From a checkpoint of a small transformer trained on Wikipedia: RMSNorm before each block.
Each number is 128 + 32 x the weight over the matrix's rms, rounded and kept within 0 to 255. Layers, rows and columns count from 0. Numbers have three digits each.

# gate: layer 6 MLP gate, 448x160, rms 0.0926, rows 77-90, columns 0-159
# up: layer 6 MLP up, 448x160, rms 0.0846, rows 77-89, columns 0-159
# down: layer 6 MLP down (transposed), 448x160, rms 0.0791, rows 77-89, columns 0-159
gate77:129134111084125158142150103180175169116116080144082075144016085110123136132108077091127113100081126187112104136124106052120128115154152109139133184095190117144105118116137120114145163148155168179133206178153143093117146146158179152121115140201100148143103104119091146143128107115085115121128115104101145122109135186104108144126153127237084113156166116141125054147107157109127158134085145096153130156128147111132140098102158138129139141137102110154142113087159134131080138131099111
up77:096135132140144152123156117100152143140127170150127138100149157147213142086114136164115082153133143154187192157071086147141163119156134086104132092110091133120175106081124133130162148133153121150095182144204090127124109125122173106138095142097118130078137146109083086131106130125145171118147173094094141107049157143130109129121114113170111163156120128118128118127088056076102174197166119081089112089163125120155152159102098141128199201163117124166157128150157125087147113145139120
down77:158101087186155159101101158096115083143122092120110150120119113166106049147127155149091122103105173142116113110145116122110098151126110106120124149164087149119141143130159112076134006134116144091137088176102123154136139115136123145097160067098178088116106084131089138142120156136198111079097165169072087104135103125131124181063139136025149122119085104126156184150118058196110168146129099126119164138147114137077074157141095147107138104122133131125137164101149135125097112112072141
gate78:149118119154092100139166110126166073196081158164123119115055116179101150141117108094003138148063181130097163107133131125138103122148124119116167146154209136156152145117150103130112159142144166141127177179119093057114135161115184146071146096123106071093112100120116150111161143123118111172115088153103168089095122183143184138148160100113091111153188135076190126123113147094172155123171157134154145186104106061162119122148115067153099098094135166131152123109154096142130158095090100
up78:153119100103074102098172113133201140142110128116137132116110106128168194111189086134072175100103146179100117140078130143103128088149130169083131091159176135117153167125135105149155135092195156122116165119151141113050064190134140189155094172112190138176144127128147177124131097155168131085138121084151119113082110153126110090186111111138122182171148151117159162160134140099175158150149136179144142126068113141163108162101114110109141106196148096103097110205096148128118070139139143
down78:161143117097179133145088105088170102155129086103104127154132124141164125118078101135140146118160082167167102133120146116076113102124175127105097116153145166098128199137100061085120139104079079179185055164110123145097123103083122151092102131177083146163144108145108177149145054115128084163103139087115107095176142165139101187111099176101112094147083060140169157113196090176103174147117114127122141105116112183117099131123143152090150099091116140114138118124155119177135088080121118
gate79:116121085099116157101067144119197183124127100114123153156165116098169117157112144185160106113129144125134101105091096103189121117178139101133110100139113105153147091143123136124172149150145106107110162086122193144113127097146109119116108126144125096137128098144103135087169153157095141151169145110135164192088034169098129148117148167105141071178070175198160153040087140159058125117075158138120080043153151146100157125115089149148140209106154175075111083129133154125117167130139165
up79:163148067127127165121141105152122148154133145128126172186121092139098126182160153085171161146182151115192116075118213103125084173120103194085169174103147130150132144142127168093068143132095144150117142197162135103154143117183123114080164189145113137157126123124203198073126152150131117091138158114108185126182110133100078095116183150145148136126082113170131130121041150146111126099082076161141132121149195164089116085134120130092157126112125051136147176093111129143140141097091087
down79:142056122181055109115130123165118150126138141124103171111109097125188097084128126067188107126155094161089126123140100136113089125139118094179127132133174094089134154105148075144100130131167161144111185181166193092125163122137107126121111104184085123144148136150056136150184119062120172148131143098095166161186085127112078110128180113121168119132126109119152088148188181134106158145082170122109142106097200108152172083099124170162137202174115174117150147085119176184058126116137167
gate80:087165117102139138109109135123112130113177065169143126135114132091110104114141124099154111131088114066161121104113135100156157171132119166158080136134125183118075147145149161148074163068099090107125062116127126103074108151200153103159218144103100125090165155119174117127106160153150150095115077089160138138111088141113149157141150089133129141107093067157143090164171155178136119090128141175102155167102128108141174119138130168121136057102113158120116167098159176153082145144120130
up80:163168159103102136124093082115145121118122115130085120113160149109140133139161112087100139114157093118174125124156162138142123159182148155187140147094094132159166104121118115131197094175123110122070060140129132121172168073178082117120087160116129134153149117094097111117123096162101127167082144056137121144082148121112063143091106095055152118141123098075110096086147132084166125152125116136115186093128101185106155093150125143128134106178115120112085090185132081083123125108150167
down80:117142132103145102053115132104157107159074099107098161144153079177058163109092130132079091140095117154080135100138139178132112140140057037108135150112147086149173140164139075098118069120089145099173139166147119134169143127105108144134126113123151059143131081113163134140121105062122120137154176112104119132073143100077096203120097171103111063151187153125152113128075125110130159098087139137119124082133094118142119149154105117111122140069120084122157132090146132138120096143131132
gate81:149105154144137149178118125191142158133083141095138039138156177115138132158146165077102149184170048062187093109150139147129087206139134148099167136143142131137132099123102145097109141103136122160132168162089083136072161117193167128098164154114137073089146099131101124128127176151111141137193150088094155195124120167110111164161236152132080153143095139140101179112136148160105064129100081031119103070141154137096150135192098076144139100148153135169117112095137100133133154105113137
up81:142126109061135157175133091084145152129111165140161119147107210136139113096123134134141109146121116178168104084205126147094095172066110156122150130135130206105140146091137094141092130124117171078071101066114141157064119148169099133156130109095092108089197147194137121145205208136154090105143088073147150167135170079121094079154126127152163192172132160173096142134159105106107156160110184141150157146111184093110117198146097160163166184111141130122191118069168091166117163178136123
down81:083141150126094147125154147150164125161210093153137154090084063154119084112156117122126167160140135155153132088147113134143158070141124135109111114151126147079098091120154131179137209079088153105109214099173085178145110088111084143174115106156129149128098124146064130113145100085103053096128140178121084074128123167122087107135076117129154060132092053140122124122161099105151136140089130177138210138098122118092137123155177144133143149109210182076148117153110169202112092121097104
gate82:152135144135146126159200074118152194107189130093162114138054123073120118117117123093075129161089106130147111130123079088181164106104170161165131119171142110172148177104114161122123155139095118230128135168151117149094117143107155126100134167111080126167129134101123106154145117108087085151161170139076145112115125089097102090152140138170137135146118139107100110140151090098138109194114144097092168077156113129083149133153039190118128151102099090055065128179171123141090171162128151
up82:138103082183103124079111105109163144131168119166091149098183126124099106101129162146104135139109117149169132092094185126143115097070159130099121158135169092124164118117148135084067124109180094084118095186095141099146155114092141112111151087088154143137146109086121090120135131126123179101143120146117131109131124098167156099184088134109093111103129127106150159155157178133141100142159101118137189111146189139132077132154167099135101152083125167142184115161064134162166072103097135
down82:135118139124103135061120138173124102109110102088129156142128127126189153140121143095181171120127095155140115138161130157092142146098113119158095110087070185138132110169163116183146164141057142175084119136155160148148143186151177155117167138086042164101145114121196157157161121169093165153098186110117121129130136140143129139154115112124097166114156159133102087102095107160136144152163117157128079140093121122153178080144120135151097163103126135119114107100140190108143108139175164
gate83:136186147075172161121160167171091093135154130135096090112126090121139114116103148120121126180172086140120133122061150180167118157114165147106166116166118078094192101148148162122125154113139145214187128144167122166121134210183138123148079157173099102132156108139113104146120123148125142126140097175102155148117136072149101209131175157134165100144117162153144142106157131109091125178113131124134163113180164151155095136174104151141147146149153136161093175203109158207109155158066089
up83:120150120099072116130170099209134143102128102173160129189126132102087115161146152077183164093127106134208111089181168085134150155141090108133061157124175164169144147076208148132135132160070089139141168186122149141103082173121118121173111139093112168092137104154149168076168120083120125165126141150131116191135210154130131133102102129108100112063129186087101116112175053151162146072122103105201181212116135150106152156126128140144136116148129065179105090152122137085134137125113183
down83:125162132158123116114120136096135119152183106102161124124128173166131154128155105134135089113121123112138117128140140069141145132135099142177121055106126134172085133109068161119102255176163099087115132139090102170117150174170130147154148116156127134104086163107145145145141097119099152081030118099147102106115142100176171086125140099104088112179063091159173170192183104136167108164170088136100157213132099169123127171140097104060173091154114110058160132131156117146116137120113125
gate84:150146169117137075158173152157125139130161122116099198112093092187153181102199122155144158108130135092141188098072122160153149120135132147152132149127115130132121128130100102160113145116111107122061176143114166092083107121068083077121144180128106113133121158096114121137190114127106165167189133126161154108077157115076090120119167107132082128052112117076147118152174144146186084163124120160149138179113109087179140158112066112134141170128101156133129157183159132104150115103153121
up84:149169118120156117101103104146131143098161120147171162102147142170065099132088122158157143049127102136126174127155208150149154104107198113124095102137166139126067118112134144136154134134159107169143093144174154159096173152113076091114160112097110107182148081185145154127148133096182085164160157165180106166179154119170140110167070156095117138126127082097090161122208076110137122134163128166140172146129083155121167077116142083184149158118161155106124086084148089139103091116093115
down84:110099114125123107126108110127081164118075174141180106179214157115109139139125118085147101140174120092129122112104094164060169155207120117117168156155172117101139105166147130160151184107147071145120159110165119108138143113144127112139127127123105125057124147151197112153171132084111173135136106092147113130138109131095115135168145165160077077072103141161072127133103110143089160105051143138119156132202127154142178118113176098158168069095121100154118115099153086149177114129188106
gate85:115185139174136115210085222113142088102111138185117129118183166167123105114151126178182125237098097089068150122154119120136162147117142094118138130070180156105171098107093078160120162133129190089121123109113116102135127090097139124136135132063122076102118119165104127114165149092144073058167125095182171134137115116164159128165141094116170150113077156103133140117096072178142136083066114154168105167127084140087103169109132093113131072122093182146147217135110179108175133146089161
up85:108113164107054098170147117104164091153176129126224149133160107119128097110088054112158108138132151155107103107106144113086161133093105124123089155134077111188097120141155158157171111108134100127127085077134134156105038115147121174153110156177060128231118172075126157147132140136071084106101097094126183114099142147150205162145064070101192112161175176114185110128130051119127103059130162111090109131115162123182118141122098103075126145108180174098191112086106173090122103133109137
down85:119091162141146175173169168098135175156125122178131143134103099129159134166049105146125141153126099182126129144132129112133124107101131137162129088090064136143148131130145103108135255135066101149063103110099113089190152135119175133184133153175073137148194187127112147139115223132124140173086129082164157098109148168126100113150102115139167143135163136104136139162131092076110106061167152121135111072121178174189106109110200097130143132120158090081174093105144156161063066098110135
gate86:106179160122142127138085115114153187151088104156123137109126156155156139159123179162124175132185088047169095134122149094185101139187102169166114090153141161163115124178124148104092163145175173120148116103166152110113133140144117124160180116141154096060135102158130139121159152127105136148179143081172130126157151147140195111109147131126124112139082088161102142102120113157136113145094147156125148172136114212105151149134159139199079129139130098143194140148151167149186150132143209
up86:171116117121178179102083155149099116095137126167141166164108132176118195147156136065108159103128117121144170103130186122123122103092095152183160123152170143070166116102113117124091117113134149055073129123070127140161141168068152105094120135092096145137096115107102073107146104136107165105187166127208159137128111050140149097115043115128086147099161139134135164156109117141158159152121129078088162142128138119194118096117101117201196118119132101180173097097145146147111100073143104
down86:125166072185156114187135129151147116104104075166040128141160157131145117121136175084163081077136127093143117092120143112135161115133118083120135121192100086088175127137094099102108097123208167130185105123132148198090145098137129163157114105144143138085173160112131114090094102067136086111158163104188197134157101139171124063173104174127106092098141090141142132133132127156103175109129135110149143143121138123127080127131148100080126085107191124171091172130088102130119146137031152
gate87:036166144064062129109092155130171130128183093134102136099140116105091091100152128152070123106073152140059114093107082150145130147199123135109149099141147122068088128109171123125160152140136130070147148199132107161140167117141079114183138114137201122153148113080085124169140163096120110052100142193203120146080135148088128180060131138154175165109139055081134093153134134091081134119126114113149051141187135109142151160125165115068107145053158152164144131145103168065182041150150117
up87:185144142131090095092181171160118106130197052036063081161171123131107073139100090192121065154127099169169123183158111133132099116121127155168173100062111145096117103194090079115073122093071048102116115183137150134143101150078119146163092203165095110189182071115116131156117088178168133166127112133103082069162164099116179103123102167149160157123097173129125090144149142146091091132154116129100085162112224093117154070094127161108175095103107147127095125096148139109118097197106124
down87:112100112132216132174115116185158167212135126141175094120151136075143149140144175136161114080125158114152191126083120056156130106149154112126091173121107098141208151118090186094146096119123144134142142113059132081134105096160089134138103099049143115036176098154114074095151136134136142158155027141138176159114141130114164146130102139100148122122108197102081164071112066143132116174079151177136130131102228146104125155142138162162137161137093106175147111171155124086088192110136199
gate88:146146101130125103142094208127126141048141141142169101131089144180138153118125132157045096137121151074098158159145090160154088144129197116140124157095203139135151083091107127133173148088157225126117112142034121141126136143103135129120130082069141141116116194120122153124143132189201145136143139166212138117111088180116153119154164110064120105165096110136142128110087150128102182150072115136128149085023133119123124192128097134188101196114157164095124172146130208055194188148044132
up88:147210110111110056137029241163131138101145115077110067103086172119076116091156175148098153134094145089118096132137130129107174165187168119164174202085174159111173125074170202122134096099125204140121146202074140152152094121118067114153128155153141090143149144142114111097173161146183197174154176139117163094129130125066133126188116190118095138130106158095112044145126173139090140096084118073141163110098178092128127163148120139062077167112180153141127145148073155112162193147105080
down88:131110078138117177147094161125154115155138143105107084132123154135105116118131141162151100162062147117138115082133058079048153114141180101155154150116125144099147135081163154058142000100116148096141134156079132136129191144099072118174087109147164080103132087153207126105195125117155158131165182138107121137150099146096183180139158119138105105149143175120148103094103134153136156115120135131182156180186110095105134116100080085123077122152129101099089187064089114122168113107190152
gate89:127117141154095175104132104105127114163112133126110192106109133137111111177114146112134124077171135177126135158116128059138107134090191050171143098086083090146131122134157125112141150159116117097060118105059136153127182104141152143163149155156097154069129144156078153135117106189114145065104165148146093109153141076106181088118168130057112126079140104103175081135095113125151109120132079161149138132115165123176134066128143160131130105120127218116161090175126162120148177124105138
up89:160202114161130075130095111147100132125129147095175108101087149103120079124116131144127149171108069120106114134094184137116145115141093174170059153168175126223102124161138148168091108093145131151108104144055109119205093087147177166119097132140103171224112094188098146131084140097187114132168161145120105172101187055084103101167153134121085077142087132077174084168096151161129134095111156135175164165117136136088135103102119142088180131084100165189079141121151133119130145119097172
down89:113108107156161174129090086153051143133149092127112137148138123127122041113117114079085121153145162083129140128151139108118121186120127172107143042079151147136156151136082127099166067097118188117151143147160194158145155125127170102130134160070161077212146195134093142140134086141087179163084149141092144124070096124069127085093118115126122121064148067106075170147173182211155111171131162087151184111081100137124111182142176076138076145126151144121142132110143124142164141131138174
gate90:083152115133163137121181151164161083120115171120159154139167120146112082176089154155084119122101132131124088099115062145220180120161111089130100144154090140099128185091130170106157140104110157162137119172193038117115107027137154158100082133077158105160149148188133109101117171086108098153158148056145192124081121084101106180172135101135162133095072109121178145145140130125115095152097140159157149168144105124121133101126108109147158121072143167119109148130116134142123178072159143